{"hidden_size": 256, "hidden_act": "quick_gelu", "norm": "rmsnorm", "positions": "rope", "qk_norm": false, "init_std_qkv": 0.0272, "beta2": 0.95, "schedule": "wsd", "max_seq_len": 1024, "train_tokens": 423600000}
Each number is 128 + 24 x the weight over its row's rms, rounded and kept within 0 to 255. Layers, rows and columns count from 0. Numbers have three digits each. The size before them is the row's rms in percent of the matrix's.

# layer 5 MLP down, 256x1024, rms 0.0443, rows 0-108, columns 896-1023
103:130148159156135115122113113158122131156140134131104096141122114125144101128136106180127142123100119146148090079155119130169125152150133172091099169111120137131096135124043142118127107177137145162129095110119162121114169151139098175101143154137102122103135160123138105122113179110152114116119158119155142109143175097181118124116186096090143158152137177094162120118090147124136164123138
101:124121135148148099080085125157137149093081141123154122117127120101138130151128157053142146112145081092148165143171138143149119131119137128083070119134123099132140117154112104150097140135131116144159136107132137140130151133146099101120140130101159107112111136157140158128119158098124119109145166146105151107129127151125095150145082103144126191155145084172091099160106144131131108139111
104:160127134111121148123110104098143113115141107128159160155121134159101087092129152132111103134134201118113096087136111102143129102176118153147098142122114124115125111142062152101111089076144122108115140150160090161112135151115123132101115135145146178177128160100120114145129158142115147167135150143083129115129109193131085128109151135140124092109092090119107146145162118180113109128138
101:146098114135129154120114133123173100163158114153077133141147149152188144148165083143173165106163129147108092132131130126147132120137087167116141141137138122091137135136113151136111135122129159121116180146106137135120103136146178163150162140107132153146136122128128124151124146170102134117121102156115100132119159108110168124084107125132150150157100149119120126080128108139115154116097
094:145124150154115120149119124111140116113099125109164139098130099083067171149205148134093105109155166119148083093099112122122158118158124130150112181128150128099133135133091110094143142131118075173181098135148141159152102156125103121149122166141168095055132163110091134163119155116101144106103131111139114110104119120134116150166109116191105106141162136134119131139128131139084097117105
096:125086142112161120118180116117118146103155149104087142113109135123131090167124115114166118113170133123138137132129119131122146093117119096085135148105093151093110128144124128139156141126138163126132080111137130158113099176124117152129134123149129139166134135139135131111174177115118088130124122071113150112121119142098129121123139093191141117101125132149111142123167138162098113154130
099:116163121159131135108151133113118157119125139133106114124136129153101132139117131116119090139136122139106097120153109075110101133139143137118092134136108130133146125131089138128136124110139132137102155090089130093168168123119109093144134141137122140137112154135159113115124217121097097126125149114154078141137105133140086134152114119141098127144196118133134113144127141128096067127134
096:160117092123122088096142128132131161131128139118164121150132106097143101151138141183121135125123125107131073089087153104102101131129161128114133133134128117116102122107142108101116109125157112141116159121120119150156124138159162119127112118120140110118158111121111122100132135118091096144124140112125111127122164139120127151113175133137123152100152124139154121121170115126124100150155
099:148136114101148079133119157111120113130127076122114144148132173134176154112130100120123129130164094122103127128146161134108124116138145096127087085102101113096124110125097134129127150177132172141107147127163152132157143136137134117130149157113145104174106163131110111147117120075137090165114136142090127112113118104095154103117129093141075141135165138130130095107143158132097167092090
103:135117134121163155149141119162101109145139099124162125139157124152118113096092117140128158125116089102103147133127122136126162094163088131172141150126104120130075095091137090132149110132149108143121122142133122119117105141121093115128132132160127136128063120134152116132128120142133068132169132132149145088142152146107135116158100057177153093160120148146120114119147103135146115139115
101:134098173131138132065113131144128099132120146154125119136151123129132108131135113104148134112132110138118149121133133114149134083090117118113175142179113110126123124075098119152156149157136115151119132091127127136115132131127120170124131110115086172166147135153160107099134092121144150097135145172154148177124163131136120120153136138136076112129121108136120109110154113095156108164159
100:116103093100078113118125119102139160116157119119105143114185123150122161111137077118141115117125137096154075133117114112132135120147134158116097141094121140131097162101155166142136127137181113142171107139083125145123125105138094123138123129119133116115162130126151103139140142121119138078120145117131167115158117106134104161174165121167170140128103111145140128144121138124128131140125
099:128104148129164179114155149135116150111130098084115115126142097167107158122093126105131144115171108129116089126111104118122111130101135152136110083133150151155141114151130132107113128142116125111125124125142098126127129156118136179074122163130126099150096074094161120096132126125142158127150111133129109113104088150109141104139107157092101119128126146133147134141112125082111112152095
098:173088132150087116144156145127132117088105132124137151131176127122125109132097134106113141120127148116121144134136098151086145124189120146157176117073177150131161131110184119093111140126094151121080090109095153115120097130153130082131156144156109130082145133123130130133126120142112120161148112115144128136145120157145131124091092164088141095086123105100163151103125151127125136144108
098:146107114072136172124124141102108123079141129166099157097145166124169120144124163121129145111159100124103111146113131133127156113111107109154119124128146123102136152177130160092118122119128123138112129134138149128127157114137112152142087163094054111157120108128113158149135145145110184101113159120128166100139126117101130166134163098097169122127134106150130142152130136114135134098139
095:155088168135122116095100137144079145115087138129117125125158143148140124115134118140162104159147104121097119153125191192137140112148110067102136139128155137113120087174128145129157132147139140109148146146152152093158135138114127153182105151139118079176155156105108131112074105121152078102104161126125139152149115159134108153158139104128138156162183123128123166134116118139107115088113
098:095161102109161118111132108135122120127114162124131095119128124161131162167109200129104116174112116073119114113114130121150108159129119136148111093145092096117123116123145146099095119131131128098122093116104117095139150085074154122093124162125137143099141136110150103088145095111123164135123122123127128134162087136087147145138086162096149141115106110131148091136145094140119136110172
093:126094166098127129147147109147144121094138147116141127127137133125124121083140099098152138107138135128091127096136092164102109113159163168171118139176117135132142096128168111145129096117068152118121074105166122109120123112119121102126140143159123128142133116116154143142162124127137117146125103105144142085125166119150133077094143139121110105110146137104133157140105143156139180150113
105:166098098152140119133101150124101151098132077140095110139131117186138146137108117074108156141111142111118130178137136151137117139117114089082113111138151123162123147125134108073088159094111137101111147143161098101124110116139137147135104142118061150113126182099144122121164130126101175168137164117119115130138132150123137123134125119138170085137146130128112134128092128095160145137131
102:138128137132156115079120153079158130158097115093128131144150121116160183137089174108131141147158098086115132138137155154145133108118133074135106129126168124115102113163153132101117160084140113098106129125176138122106106162081127083147121124110121113139133146161137114113174166137124161121109145131133122139128083097103150135151070096082138079140168137143092136120127146147110125120167
095:158138122128113160147166161143112095103122182122126167157079154142145139119128128153144117156100134061164111115114131130107101140145144092098161138116157110120118138130143151145161081136152141136180113126137163132131124130154128085123145159141179122143111124121112131157039121103141144157123140092107158132125133134157127132088113117125126159089096133151113112156120161142118123137136
105:175126114138113111124134115146180126154114113145126105137137101167132129128125046164100124121099108119102131113148116110081133072135145150169121157124119138147148163125116133107172102131143147099148124094121121112153125101148109125145113105116155155113166092095164213147129111112064119131125131098136057123121098159115162124119111164121141139138121156167105160088155097100142147111106
094:106149135146113112090142103119126085154141171157161100130173175152092143147130126147162150118153119123110142136108169159135167136158090089085125132140128155120099128172148115133116131081088083132125116132144144129140133143144162136141137140100106109117134144072115083142080096109108149146149142149088176100067115116091141110152130147126109110080124134140150135100147094132141129171149
101:152118117121155139116166123095129123142146136092148142092135117151176119135137075139116126089127135101071095136070111173127155153082139107110116076141134145137136108162124113132134090125127120099149126126130117134110095157132181130156077138125127110151129112144104063147176121153121160095138131106162112095087109131101147111083123143105109129128119128118090145125142153117152137096103
098:120133136128100161128127127132182167164098141072108117121151108112105153113158088138131109136169121152114126118129106105116107135100120160120137146116109159174112159131135128130166094124110141115142125090122166070135107101130122149149102158133174177084133113134113159102122156113086122102123107102140084101108121129112159133113122121112092107094165126160124139158152119119128176129123
097:105127141108191104106096104144088172116103119113150137102147148144152120113112115103144130112151104144134159132203085153152152149116101105112157143132158115119115161137145118152153143122117130149131105093111168122098110095139105124096091130134142106157153148136192148131121112135139107151135122126123104113155124117108136114134128148134156169179110176157128129162154121112150109138117
103:095112067080097096138138112092171117097127149118122104143156120110130101141179122110132112101118138152142103132141143135127153163128102102100111120111093136117095095120113117120132130151137132147171127138107168101118150112130105136107105165096190143122072120107141139129196095133078140174043130120163145139095092151105135110124168099131111088140157099106148133106156166134165104170158
104:148150137131091116141109143129132092139136119151165080169142153179125121126092143122168128134108124119130082161149131135130137156175119100112140127124122093084122118117091205114161150157175161148113124115125139137145132147104145141175155108138101172102108086148172117129085132122127111107167133162126169121130144111142122154147167133093099068194103126117093130116133093122117061148111
100:134116131143156120133104127088088117143124116126126158113150151126100138131125107106103137080166123184104089147123105135127174139112103178144120177125155111176137160137158090104116145109096168119083126130088120123141120122121168172118114146096120133145117137142181106115127127098153120103132128153163121120086134117104143121137162114122128156160136160149128116121131098075095102122117
095:122171086136101130144116143103143127120115171128094158091152137130164123113087147135184176138119151184125136119092137139142124143092122093074144133162106121144086077116125144103147108147112127149131126153135138120118110102111164138136137163118091153171116115095146134113154133127122166150120109136156121124126142096136120099154124125126143176119188082141120096092122142143128116125099
106:123103098129156079145155074120132127120128175123158101146164141104101121161124163122111189120092142160148120127112153127102170140134114175167136137062126126185127116145141137115103125136112130133139127118113146157083112098102150145134150120155150165099132097114138106130105128111151096160134120107158136161117110137165103144131130083080116117129133110120164082140108129157105131151163
100:139158158139093141131158136103119133131095121129139184092144171131154153116116131123093139148144138142115142133107132191137096118130117117101131096145094131145124105169149119118146125116116149140137150139151153111096115143119132110130107077128133153173176103140167092105087109142132132130106149104146164169130110123114117065145137109126124088147149141136115158142111132167130172150136
103:133109166118123105125114165136137126115130142134093149119068111122120094113216129110095105131094125124078155152127125120130096122096145120106073165138194120091130121146121153116129149078121163105125112106151145096098139166157131189143135126139137136098156125110108081154112167109174147155150150150135152106137126134110164147143115110104123168125111182151171124126146097095151082124070
098:162129074167072085166107107130142136094094131119160120102116115130114115130120059116113114120143132105139137113147145134102123134145139135189162164141158089138150131115154085157132081117131094182108149080155096126163137105163163143139096114149135185108130113116088127119144102134116111114125125135156080129071150193131103101108101086084111138174140110161111091158141159157123143142153
099:118109126109108137077155149118146080128124131091153122141143135164131109097190143144124135132142129147106129123135158153121107105142064104142153139083143145104132126098134114170121123154114150160100118120136115114164132153139130155149160113143063111078124150163113134167137116143109094122120159128091126104139133161133132111082140124119111131091139177081109151111141085085149205130129
104:107123142128137145113110172127131125134111120140085154122141153157110116133096115119126128158107108127126126141108159123103121135148100103104093137054126134118127076138129146139104168142147119121157116158143122110104166120144076134097103139150106110111147135111105119107171134139124165128141140134141129175124098134150123164096118112149109161200114144090116163128097147103148113179110
095:089137099080148164108120112119144100121145102139089127098122154148137102093141098138123151100114137105183127115123101091064132137096104132118149147108151174177160124144117131167143139156125143171138149122118128114134139138151100134113099108167139105111101160143147173139175108140111140165113109098165150092115097144118128165132134119124153134141120135142157106142137135098084137127135
101:135135131151157127114141117083119116161153182120114139118116139127133104152175128121108100134141127135136118112155139114131132145141123116111141138125138129129091119098162113132101116156106125104120134104080111161150112168166113112114092113108142083147086117124157103140093113135102111130146138133226133134128134147133131138172137104137166137117140157197089175114158137134133141124118
100:096120098092109151128133112113081137137088152127166123128141152126111121122132118088163126139113126124100112099140126146120107143137125117108125155168132172101141137088112120086115165117095144123126106089130112140139104143131098109119146055129118085092127132118096123138161082113160124080139140115113125153160139160139132122091130135132157126163151157128153115131124111122140142090158
096:140098088158132121093107117147112112136113132105102108110155154140115129141137115070076097125132105189138133096127088124140124132112128100141135135107133167142145150150129114115100123110103114117117103151146094149088126121164156114132081162141107088138133152119162089133177139097093109095080107086106133143108089166112146150131116121119087140150132130160134142103120101124111148153117
093:151136138139101153125144156157181156127144118143151116164141127114087107144108119107116096159124146176151160137147139131127140107087129128159109114147155105153106102151114130106145155136156104165129132140149155150152105140117131133099157154146162183147112123123114117156109124136112114095128127136124122122132156078126155106150156139106110170135123138099112074081143133152153154163084
102:113106127120128120127164150160158168136153160164154082099142130137127125156149124145097133111104123134146121138135120100146125127071127143103172130071105140108090165111107150142144164135143141121134119120128115120092129136118163139187116125104129117149119112146130143148102125131118139147140161118123101150129170092132122073159156136131158116128099102135097133164123115131149113138167
127:124119134147165139106169132133174144121124130094106125080169116130123121130121082144187118095172105134155097107074104136059095108170100167162116157123123159128121137102116090146167143103149151129081091143120104115113087107100148152149133155178143144081106133145140189126137157103128147122141157130126163087117132146118103101135103117169084138108142081121108146112104095134163168149085
095:090165145109139173116078127147136158142102124131079120130147107127147182093154103150085108098154104123102151112130115137140133104129160130089110108135135150145142107175148129137149099109089126109148066093143162095084142154157169111126094152159105144139173111139152104120099168147129128129094097141146132142127116108133147121131078120122110118084130089128124099134140099123147090157139
101:131115149131064132138097128117119146147188107128139098118120128115127157108169113173145113104118107118147095104117128121119127146148144130173163077133138131114071149128140165134171154143140123148156111106117101171156165114151119132122124125161179160110116137131117114096100127133081124125103139096165108102105165120140108104133130103127159138098110136132101126143165108127117099130117
094:107152121132124175112144149121157086113136120114140133089120129133118141128135146130165135130119137131148167125083168120142078096094144092108085138116123124136136130148093121144111155136095138141086152142112144124123174127137121123110122144159137097129058131140150133092122164142128140092171120140131169106154106165132146055148153130103109095176101105141163140115157094117122151163104
099:101110110144112090116152130157174108201165176120160102136130101150116116120123065152128122141127144116131169139076153143161092135158099141156153144084099186156143140132122136134176073144141115088095154147116115118103111097088136179116134208141152183063140124141161132127073124128145131152144133094149133184106121156102131109114112153136127176058116138152125117088144098130105118159105
107:131148132119143178100078121129134151132147116119126124132138131133150088130124107102086126143146131143140163118114145149163125179103076088170116150109157119157107154138159123110153127125109123122115122139135105085134152113148120112133121124126174144108136120123093137173152126126124078152129122163081138082111127144161172171113090148123125099121155129158098143090111111112065105107128
095:139148129168141108132105149131149094141145117115147105125158117139135155139155106123133127114132111195153129142092078122080092119116154115096173113105114090142141186116125137159162142136162146129107127091137132146124106148123136149085123124138135119121127109135119098126091112127151148116121099137148135096122134087118158133159131123134110176139151120163114125136107164156149104126164
100:118153113135139121137122137119102123087158146128126156158112142138114159115119082105173143128108131130133138156124104101128103098145103165097159168177132168104122142102172120121210115115091133146126114137095101113124118161115107171111135130162160129081106142104096154124148093162144170141134096169084170142112097104162150145132115124129156177083144145143089180150162090135103121130116
097:084135109095084091130150150111173089142117171119192128130113153151170118147081146152166178146142153188128095103107108100106112117144114160107136111087136171105135125121130095096105109133081136088135128111095114150134118146139148142180082162162141093120140069121101138134129174068127123115116151123105132153145154120149153121104177122133154156131112161104153126140160106139125135139102
124:144118178149165125136099125160156096110144143084134163123165153167088116135124110112166100110139127140101113127141148110093123109154137161139092095120131131151131163138122106115173102048123150112112118140149104150151098107134152201103163100136124175096128150135157169114145113063162124132147124111158109111110109152120114171120127129167105160111174131101125097108124092087129132129122
099:145116094175118091192141148130148122158167130100158118173132109128166125092152119133124122117119049171136128141117115135118123131128114173103174112130083145120136124153145156118134077147109112115118124140134111082133126152145157103094143148100134096104145096136094191077146057139116148148137131129136133088134099129106117120126134108114115141127145141127131116170165137099092160167104
098:155167145138174158142104099140117107131150110170141113179088110129106113165105104130195122128138134112125128144134140164107129094100144096148137120133124148135139110143118128120132148147135100122153136109154141103140116123156122105117161158143110076145156141120117138159147134156122137162109131116172132137139108117140143121136133171123156148145122125135111158083136159107161125137149
106:150137160125103116149143126144134139092146133121148150074192139154134109139134117114153153126126119121159129127087171148138126121135110167148080143112168125112130157131142150109122119144147165120097112173126153160129128138144113165162140096089107144163141109141163104134109143126119111081136131168129121155157132114112117140121133078150136112173074090123126104136129126104129079118097
100:171163137147130135147121174132116149136165136127157143144141134141159107133121152164164099129096148113122106099147148126147125134160139124119145155110155160133085121127168140117133080129133157116135115100086114127113101099159106110150150126127118119118139172120080160147099112114119115114151128107134125133127146109118136143098154138133188132114117142090150142130122099140144076137113
100:147135129127144092131073116126152137098117150126112145128129149154130148120076138109160140126141125080114108129119081131134162087126149138101158117081113124132199136120149092105068111156134149128129157126103139105110101128160079120124102159165141140096141111121127172163140125145169172124107145127100128209143132164103141129142079131156129138129116120144142119149099142139119151119090
095:081151078153099130120116125144152100128129113109083135127107137160125113108131135108116117102116169160146077139120114110118147133123133140096124125111108116099122156122139132135116098138142101151152101129127179121143123114146134126110170149109175094108083111102154126095155101141114092137093146129144131080168166136138164129134123124126167189096106145120114098135098126133106119116165
103:140117145115124144157155132104148113101123076106126112104153103159096125116172087105108100125108124167077124143121106099177113133109108194159125195159154137140153122091125117170130111133106147128103115136137189092116145092111104147081147131149097117138114108126125093109119089117126117174084151120107123147122088113083163126134119125090075110143127104134125089146128104139190156125123
099:174143109109086140170136137148117123104145159109080131140131163147111158147149144116099135132136127136148125121096119081091151111124120089108141141121173140124171115120136118182139130126095102109119128110095175126144154133089189142126161155114110153090158131112153113148138129173138145101139145152171098165072135136109146110090092113112101179162114112114147140130142122134140142067137
104:124148105188068103129055135125155182121115148105094103164151162117139093139150074153153132087122160133151158114142165161130118188102135128119141133114117098101125159119149132129136127131102102110117134094121121107111105147106133173140130124104116122100108131145137095099142122150164182145099147142154132102116129116123091157130192101113097146172097102145183103131141118140093133095131
104:114113139146154144128132152134140119170128105127167156139125110126130144116100124154136131122154108148095074133138165157123104155119102091109133108142132118169124109154116159117149128136132140113117094115135128152116164178114112087135111061144117100161120162147135174120183124139135168157130111130181135094147133086173106123129121122084160118128122085132107112117118150160152087128164
100:141138136115132103115128133144100082175099063182135144119124107144117135133128142138151091087149159141110145159094133128151140107162105123142130120121083134135054127141147123132156161099126159117150129117154122138157119113127144167104147126090061128162145108085125117124077098114101123128128127144108133150115123105153132132165114128144144115123183101148084162104154137098141119112177
096:115131076126163123107143159165149131149132086155144118124176126121124167138144173126141116168134152115182135148145162156130156141133153145184098128147146192119076100137123172168148130074129137151100118147166131150130131117146139154116138104057136135132141149093122140111124106110153143126117126149111130145136167103100108109141144111155163139146108141168128141136138151128095137080112
101:132158147135158138155142112134175165125121155075133129120133188079128090137099118112152141150115143116153111144138120148142132144147157112144103140130166114141131167106124105116113159114090063140136189157120165158149209154119169125139083144119111134098122132115105104138117154139141105066111144129104140114114156144124150166152124153102138128128144116117111195146130174152175145110120
099:112156169111138074119097159138112113148169121113079106147145145135095136169097095097129138112086130171149186140145146095103126142144149135064170133113166155146121111094105133168136129151112135143087162134125130183111122136158137159094116125101093154137107119149142139162109161115120116120124124085156143116115131086156119151131130082135105098124096082149129129158118114134122125123174
101:079165125183174121160142110127126131158119173157150074144131102125144114137116119123164160141132129130175177117130156080092123149130144130125149103128082124141138098129113142128097118156135072102151156164133156131092118151122127086131140155113174098161136121112060140095087128122154157132115134119142131185100121130139090167152116127182153153109162103106120131138165140117147097123168
096:152161114142131153161121099128139126175063104106149102121108117127130142109157159159135157111135133113145128131146130110117145088120111096146128145133145134146096072167163142116080126111122151102159134137117147126108156136156123108141095134141105128101127113128105094134176133136102080132138146123131109078112137110155141123158140132141138116134107098121131120123105147099115160159143
100:127114114104143163133146112137108124146133093120116147153140122157155102110098133126139127120092147157149122136091136109128114127186127146104123113130155084150100120138136117130145149111120167127098160119163147143161147149101155100141123122080129145138116127152098139115121176157177088179157104097148152137154125152108126124090118147145167091181093139152116139100158121125101143122130
096:147119147114141111137183166146102166162114147121120111113137124095121141132168157105128165134143103161093106128132148119131118095150093177106108169060077140137110138126107163175174178142131137153117139158126066123113135128113165103117119111111113132192080130125110141105102209145158129139146091127131159072146136126119131140140052113115133134149079101121113122153113129133122137122137
101:096098136110110136157183064136200117077134100184127131146157131146109156095146130099142142122116104127144161124087120107133113105128086145132156153131111144111156134123141137091125134146126166122129159139165111133087110132131115118176126148107144148115144139143155128118106114099128123104148104088130106146149145145116166113090112102138154132121165171132126112135121108115089110101145
097:133118148103167126113125133172136106134102166085141125117169141089155143150168122110116119150120144159106095133138117144121156154197137147132146138114119119123100088150127147144102090107123085117141117137136143113113116141150139139123114122144119113130106094100114119145120132124107164151118135158153144133112161100150113099125137152132104116110129147110098111117162105089145213165109
103:165118166156126155141115134109128169104095127085119111138176142118115118129123127139130112106132121109114129130137153100180133120106111104155155119153103128144143144139130083097153155157158128144132079113130133112103140082131120140110124131164094157108115157188117145090145141110153147162095111094089131110133116112094105130138128165100101071095124129124135142145132137109117109160124
100:137103163159118136139152138117121149117151102158125143111115144120108125081127087151151153128106114140112105105141169180112129102102156114121098116118133085128112112101088116113129096118122158150114166117105118106123135101070124097139107165126110118134178121106126184109132147134127143163135164117080134055158108115144121123147140191138142152121131132143118137153115148107142188130116
104:148133148130168128132176137122169133116138139120110164142137137103130119144106105098123104096149101147098107159097131102085139109119127115151142160175119132152109080099166097172121073095100122100133170121167165096114134104132138143136164189145147118143087125175161137127153133134114127177141167103095141138148118136123161087080128114124117133129103127116116142120138126130122143077130
091:148145119111118124115131106161102116109095136134132105132112057139108147164159141130114150131124083149105123095134138117138084098155147114098088124119151139145170116121160107114097095103145141119086141102123154104126120112132127140153132070140135115121140148168114122122167160127117126167150166123152102120162110149154124124119113122169140135107088160097131104117158135136105104082113
109:192110102161129161161137153124133132145138096121096131124114143165153139129131136140106179146137113156121180126174173116128093089131110092140077108122131115170148105134156152116137117117147112118131148177151162113099137150123133133124129169116112086166140153119140184134128087101117104119113099122150125163153113077138137146134118117093180130146160122141111141098129106114178103099130
094:128143106123075142158151124098132152199117088126122105149104141114140108147151141147152131131114124140131100125153116093147114152134105133133135141118161137106118118090114126151113134173135096114120121126116195157109163117133158203175101120147122131109170157112182112129125118074131159147119109137117134148125147110118110130124125110138132095145103115117094120096152169154163143118122
096:121176120096104117123147077115115160146134146137125135163145121143107118110111126136138111145129108162131126124105117184117084101114128095100100127107145140156089165149083118132131118090157152170105154159156140117125142132072155102171126132158117095126152128155128144147192142149133163154147134166110109105093086154136113153132130110149141148167143100121143160113134117101122149126098
101:169122137107151104119117118125085115130165102132114044112095132166112167136175101151133080142134129108125111127166113107090110094124108092064139102149029126124091113143111127129122110121139114122123115124117154086146147151153101118156152155143130163204150130139106125155137090135077146121110134130171143099129134118135156124126153130135082153136141114134134147118172148138130159137107
100:106151164158106101130159129105140159146126105158058103133133098166127122111138141145123099128157111097151122116110140128106158082096145119113126152120141114121110079142129145129117107129131164123121112150147142150134154151102130182144128164119147112138113083133149121130151103091130095194114122089134158116132092150171155132150119120131100147079152066164130153122120128153068155152092
095:126136116105092139136069112126090138088110157120135102156097150100121123096144120124166085145130144180141122117163096140120077141118139111152121100126093134131159138100117148093119138157133087128152141180130128159131149099131143143137113100152103172137119157124108148109112137126131144117117154118103165149125111120119128159173174178128110148106191128113159128110141118167121154131133
102:103122144167151121147146157158161162157141170109099124180136130143117124117133090139117124125137094102105142123125110125119121087091134087130115124095095167151147113142158087120150107099127136102102103152158111132100113136119129143135125135108142126137077148112095117135100158079115151102095117130136131169131129101131116127070131151096108101131128140120106127115142065128128095148125
099:131145150189116085142096105129146118113139127101108107120117123140130107140190145159149100130110159122091146100136121150108112171172132144140150126117104136129047125154107121130118128131114126125126142135107173162171099117137134124150208127109104116131143136094113114081127123094144147143116140117117102124106121067140073172128127161168142144111157143103127119162164134155112140117105
103:125135085137068147106135156063115082094115126141133113120089147119167121156141122119142161120153128148099111137133129113132137134121138160149110116195174087099153097088108159139103161141123098140094144101143146122138108087116128066088123133167165129148104090119159076124152127134130134189147152151152119120150114155087121135127129110145134110166127134121092130139117161133159163141122
099:130112177122106111109104137095113171174135099138130109132071115105139119137129117132121163126079132121130124149151133149107155137164119094096131076121106101166088098121096112105131150128108146071154107096147102133141149140130136137109121124075128141138123155082119136141148115121106118139142125127175112142142158139188138142122082143161175156145115134130155094108113100107128096124119
104:124125076109148151161105136138117112142093124110143099111143131160086111130130124141144113125123108103156101108108098132129113088150173163124067095111127143133141123131100115107158086129122080133110140133126119119127092129113123102112105105177159147127131128177141080142123091163121101118144170098099103127117141173089109121127128133120086108110137136124164126174167125144117193124100
108:125151143127125118104098138162136101115101091140073084090129142151118111099163123146084083108145115148142099110148150074107147088139099140129150165121144110073115114136119158116141100106093111134114141149124145153109124138161153049100173121109192096121106134104126134157151099103117110136118155121112130135116108131129158162091135118136166186138117136139123112147131098148086140143138
104:143110126153154140107054176177109128124132136129123122159111141103147160131148120134118151117116121128129122104122176100149103168120129126129165161121151115124176151113093135153130136185149151090164146135118139132129154138140134122136148119096121178121142162119110115093201123126105170116128113151110123130133109110123119144100164125141137175159107143123130096159146106135160154108074
098:153151134127140172163102163121166114163144161148163129127096150107102153114097125130150148103122105105152082105118126151143144102125150111112107118131177117138165148094123140115113121095124104156130127155146132152118134123154081139123118157152148149107116109125157119146120127131129135096140133136138175068135169125195116106114109129141117132132112105115128121132165131155128116112118
106:121146097136130125153094109117093138143178147146073143110118170139142128072124146112135126130116139099174120170147152200130136137175076162144104131110192121077156138119137146085155129136147076146146156164154108121127098130148113166140148102125132103124089122126122104172091089148139140104074123178169136142140165122109129174174139133139175172140124145158122126085120107125120081133137
098:128135119131098174148163172131105093151194115149119148141155140094123079095103143105154137158136147143121134101127122125128112128140145074117153116131104162143115135118107151084106116146131138115113127141144079136115086164160139135156146128124103164115120149150123141151102131109113102121156107116140123157131098132125158134100111096142167095096096153112130100109149125138122121142121
101:135123140148113088118097145105135116116169110137107109144110121160142154101127141108161129164167117109116094158144132125129146134163110130122150105071137144101067079123135146123186121147161118159143162131155136118133127093109151078141168156126145152083101123145141153150134124177117125157153143125111116135093114121099150114077107160111117133125099102140154130110098179156139174108115
106:119144156111138096139148108131135094103114161096094130105133153107131154101137132137140151144143125129115153143125151172101117082145092123126126151101104104135067096136107159100088138105159138134166115166119128138123104143089128085161141109119142117143164107170117131128110161083140156122129160125101161115125126144140139119152127119145117123121084162117119084112178127137090125122132
103:097151150128148153082118147137145113135127106146140164101166181139121146122132127128134131105127112116169144119128136131144078087131152132134078146145119142144138131178132101126113116132106157137081106141117164077102127110120057191156132131120076127117134167137156094124080143145124125152153125103159106146111118134111116113111161128109180144125171115141138136092108099070109109061129
099:144128163133130141130131125112124076130157125118123091183097087148142118141186110121116161086152104134065138129161103160122130118144115136120129113119099160138159122111107176118142130099127152129142144107137113125128078107165132136082119161108132080158107172102145092108145120151143161134124117135117108104125153151131124121117117172136134192094107086159153119140134126094177133089124
104:140162137126121123148128129147112079103151075149132101104130099152128151125179096109136094096105128169128126120143105149117137137119084146156132136178080117136124166099133118163181117146110103136091124160118133180140144127144119149120134140136107139141144131109180122079118108132104138133119109149147096165168143122154116139149105123123124077108118131099141144130152109091105142144118
096:098121118115115130144113151089066119157108106106159122115092112090134153121144129117140140089126127114132122105115100145144142153135126122082141156120120113128075139138133143170104139075104104165102118113144131134142085153121158153102087094180119112101097115149135146124151128130118133131142161190071116097137171155118140117154088165103155121071127116133155134142142127136161101177090
103:080091095137112110144162130174098139171121159097141129140126158118158152159151151130135097116103103119132140164119145093163135141123115188102140158114109129136137129138136122152116144133171122128127127151093169123150154115158128174162094170105133100090143121118092126104070124146146098137111152087126073167145150114131148110156156128162133121130104128116130158108145108144157081115175
101:138131120096122118136155100142162143145131129146141096152110127121149142118099148167146130126156148144136157124104122162119157114167163149110084135130134127127068124168102134131114126150129143157127187121140163128104092143154135174099142156164159105082091081157174118139131160133143133116102130178091111112167150166107134101118131182106134163113130154122165144153139131150105156134137
105:157102144130109116119155116101123157125134136149185104142106117151092120128142085115136142138096139147123097108121133120121095105162136136087155158124128102094122145119107128146117169144116108190156133136136146141102076142099136139131123139126100125112139135145093114131081106161130150135130144119131141156142122108153122112171118156099121111143097085153140135129186150138139110129142
101:133140122185086109158151075116123128102136121165136117189112126176123159152195117136148145167150117132105135160120131141100088117095139123154102174177097150141144088121087115119121136138132139133102087083149134129129187168108147124134094093163120135136180151118128155148165137141126137138140136152133151087101109164189113095092165099116146146130147089108142162140151150126140133151119
095:129095150125119098143119138144133119119146141135107142111110135112129109165115144120172116126102149101105092118075129142133129096096126113143118147099141119151093142132150115131131135149145157187147093168147101072143093132111127130101166153166143084163101139120116103094103179109139149144147152128084145087104158134138147134124117123148130146142136089108082147099103172118190122105138
102:151134124134056131150125158168095113139131110094109131115116139153088128158143117133100127139189102119132152100136105106123095095124133132139114099118096218099121149130118127120174142123119151131084116150117101073148093098086182124126136097139155139144113087112142133109155143123150143158126147099157121111108129127128131105096113096113103139108076124149138117084147112117141164030147
100:126107149133115106130176081098093127118149112159138112108094155130110164151102116109139086110130170121098094136131093150173120158149122141119142124153118112099122115088108115128106128169151104113137135143151155111113104124123164176104134129121156100118125112167116133160089081130175131154108136137148091145124143146113134152111158144098121095110145136129116138108074057099161127143112
098:127123068113122185176098147114101159175137204102165117150124117105128113065112060117150110124133103127104127128133149103117153142128152146115114074113143133143167136112128135094113145123149148119105170123144088109124121144124157115080135119176091149053136104141131105158132096102136129121131150149154152123115150099132107106141153100102116150147147157122096158136143155099138148129128
103:114128135118160095127164157130109104149110142107109111126186095114150104092100148105129132120107092123156158164085130155130123154119103120132120094109140137114143132149134125115122148137112146111124157124160120148114108162147160155130111105101128105137136208121097121111133145101160107117127137136103145083118148150087144146139081166118138123108094112100138100114148103076163092147094
099:146143107141103123147096166182150168099089149133150125154101120133101142142126120110128113138141126140140107135148139114133147139177125127172140111111140130113145149129139124161152144112140096152124138135106117098150167097177142127122143089136140150128165073100110124124099093108092139152110175128182091070114174129139132091131175146177119116116116109132130111151124121152143121154123
108:123133134084187097114111107139137132114196150148119133103161149184134185092146133084155069118113111168113132155107151149121097137157140144124110110111120090135115168119095140147153140098094117106140139163116122117101130144150138160099068122113098085174121103125127133136123136146115125111146140140134135119103138108095119119185120167124148131098104120109161165117137150123099129135149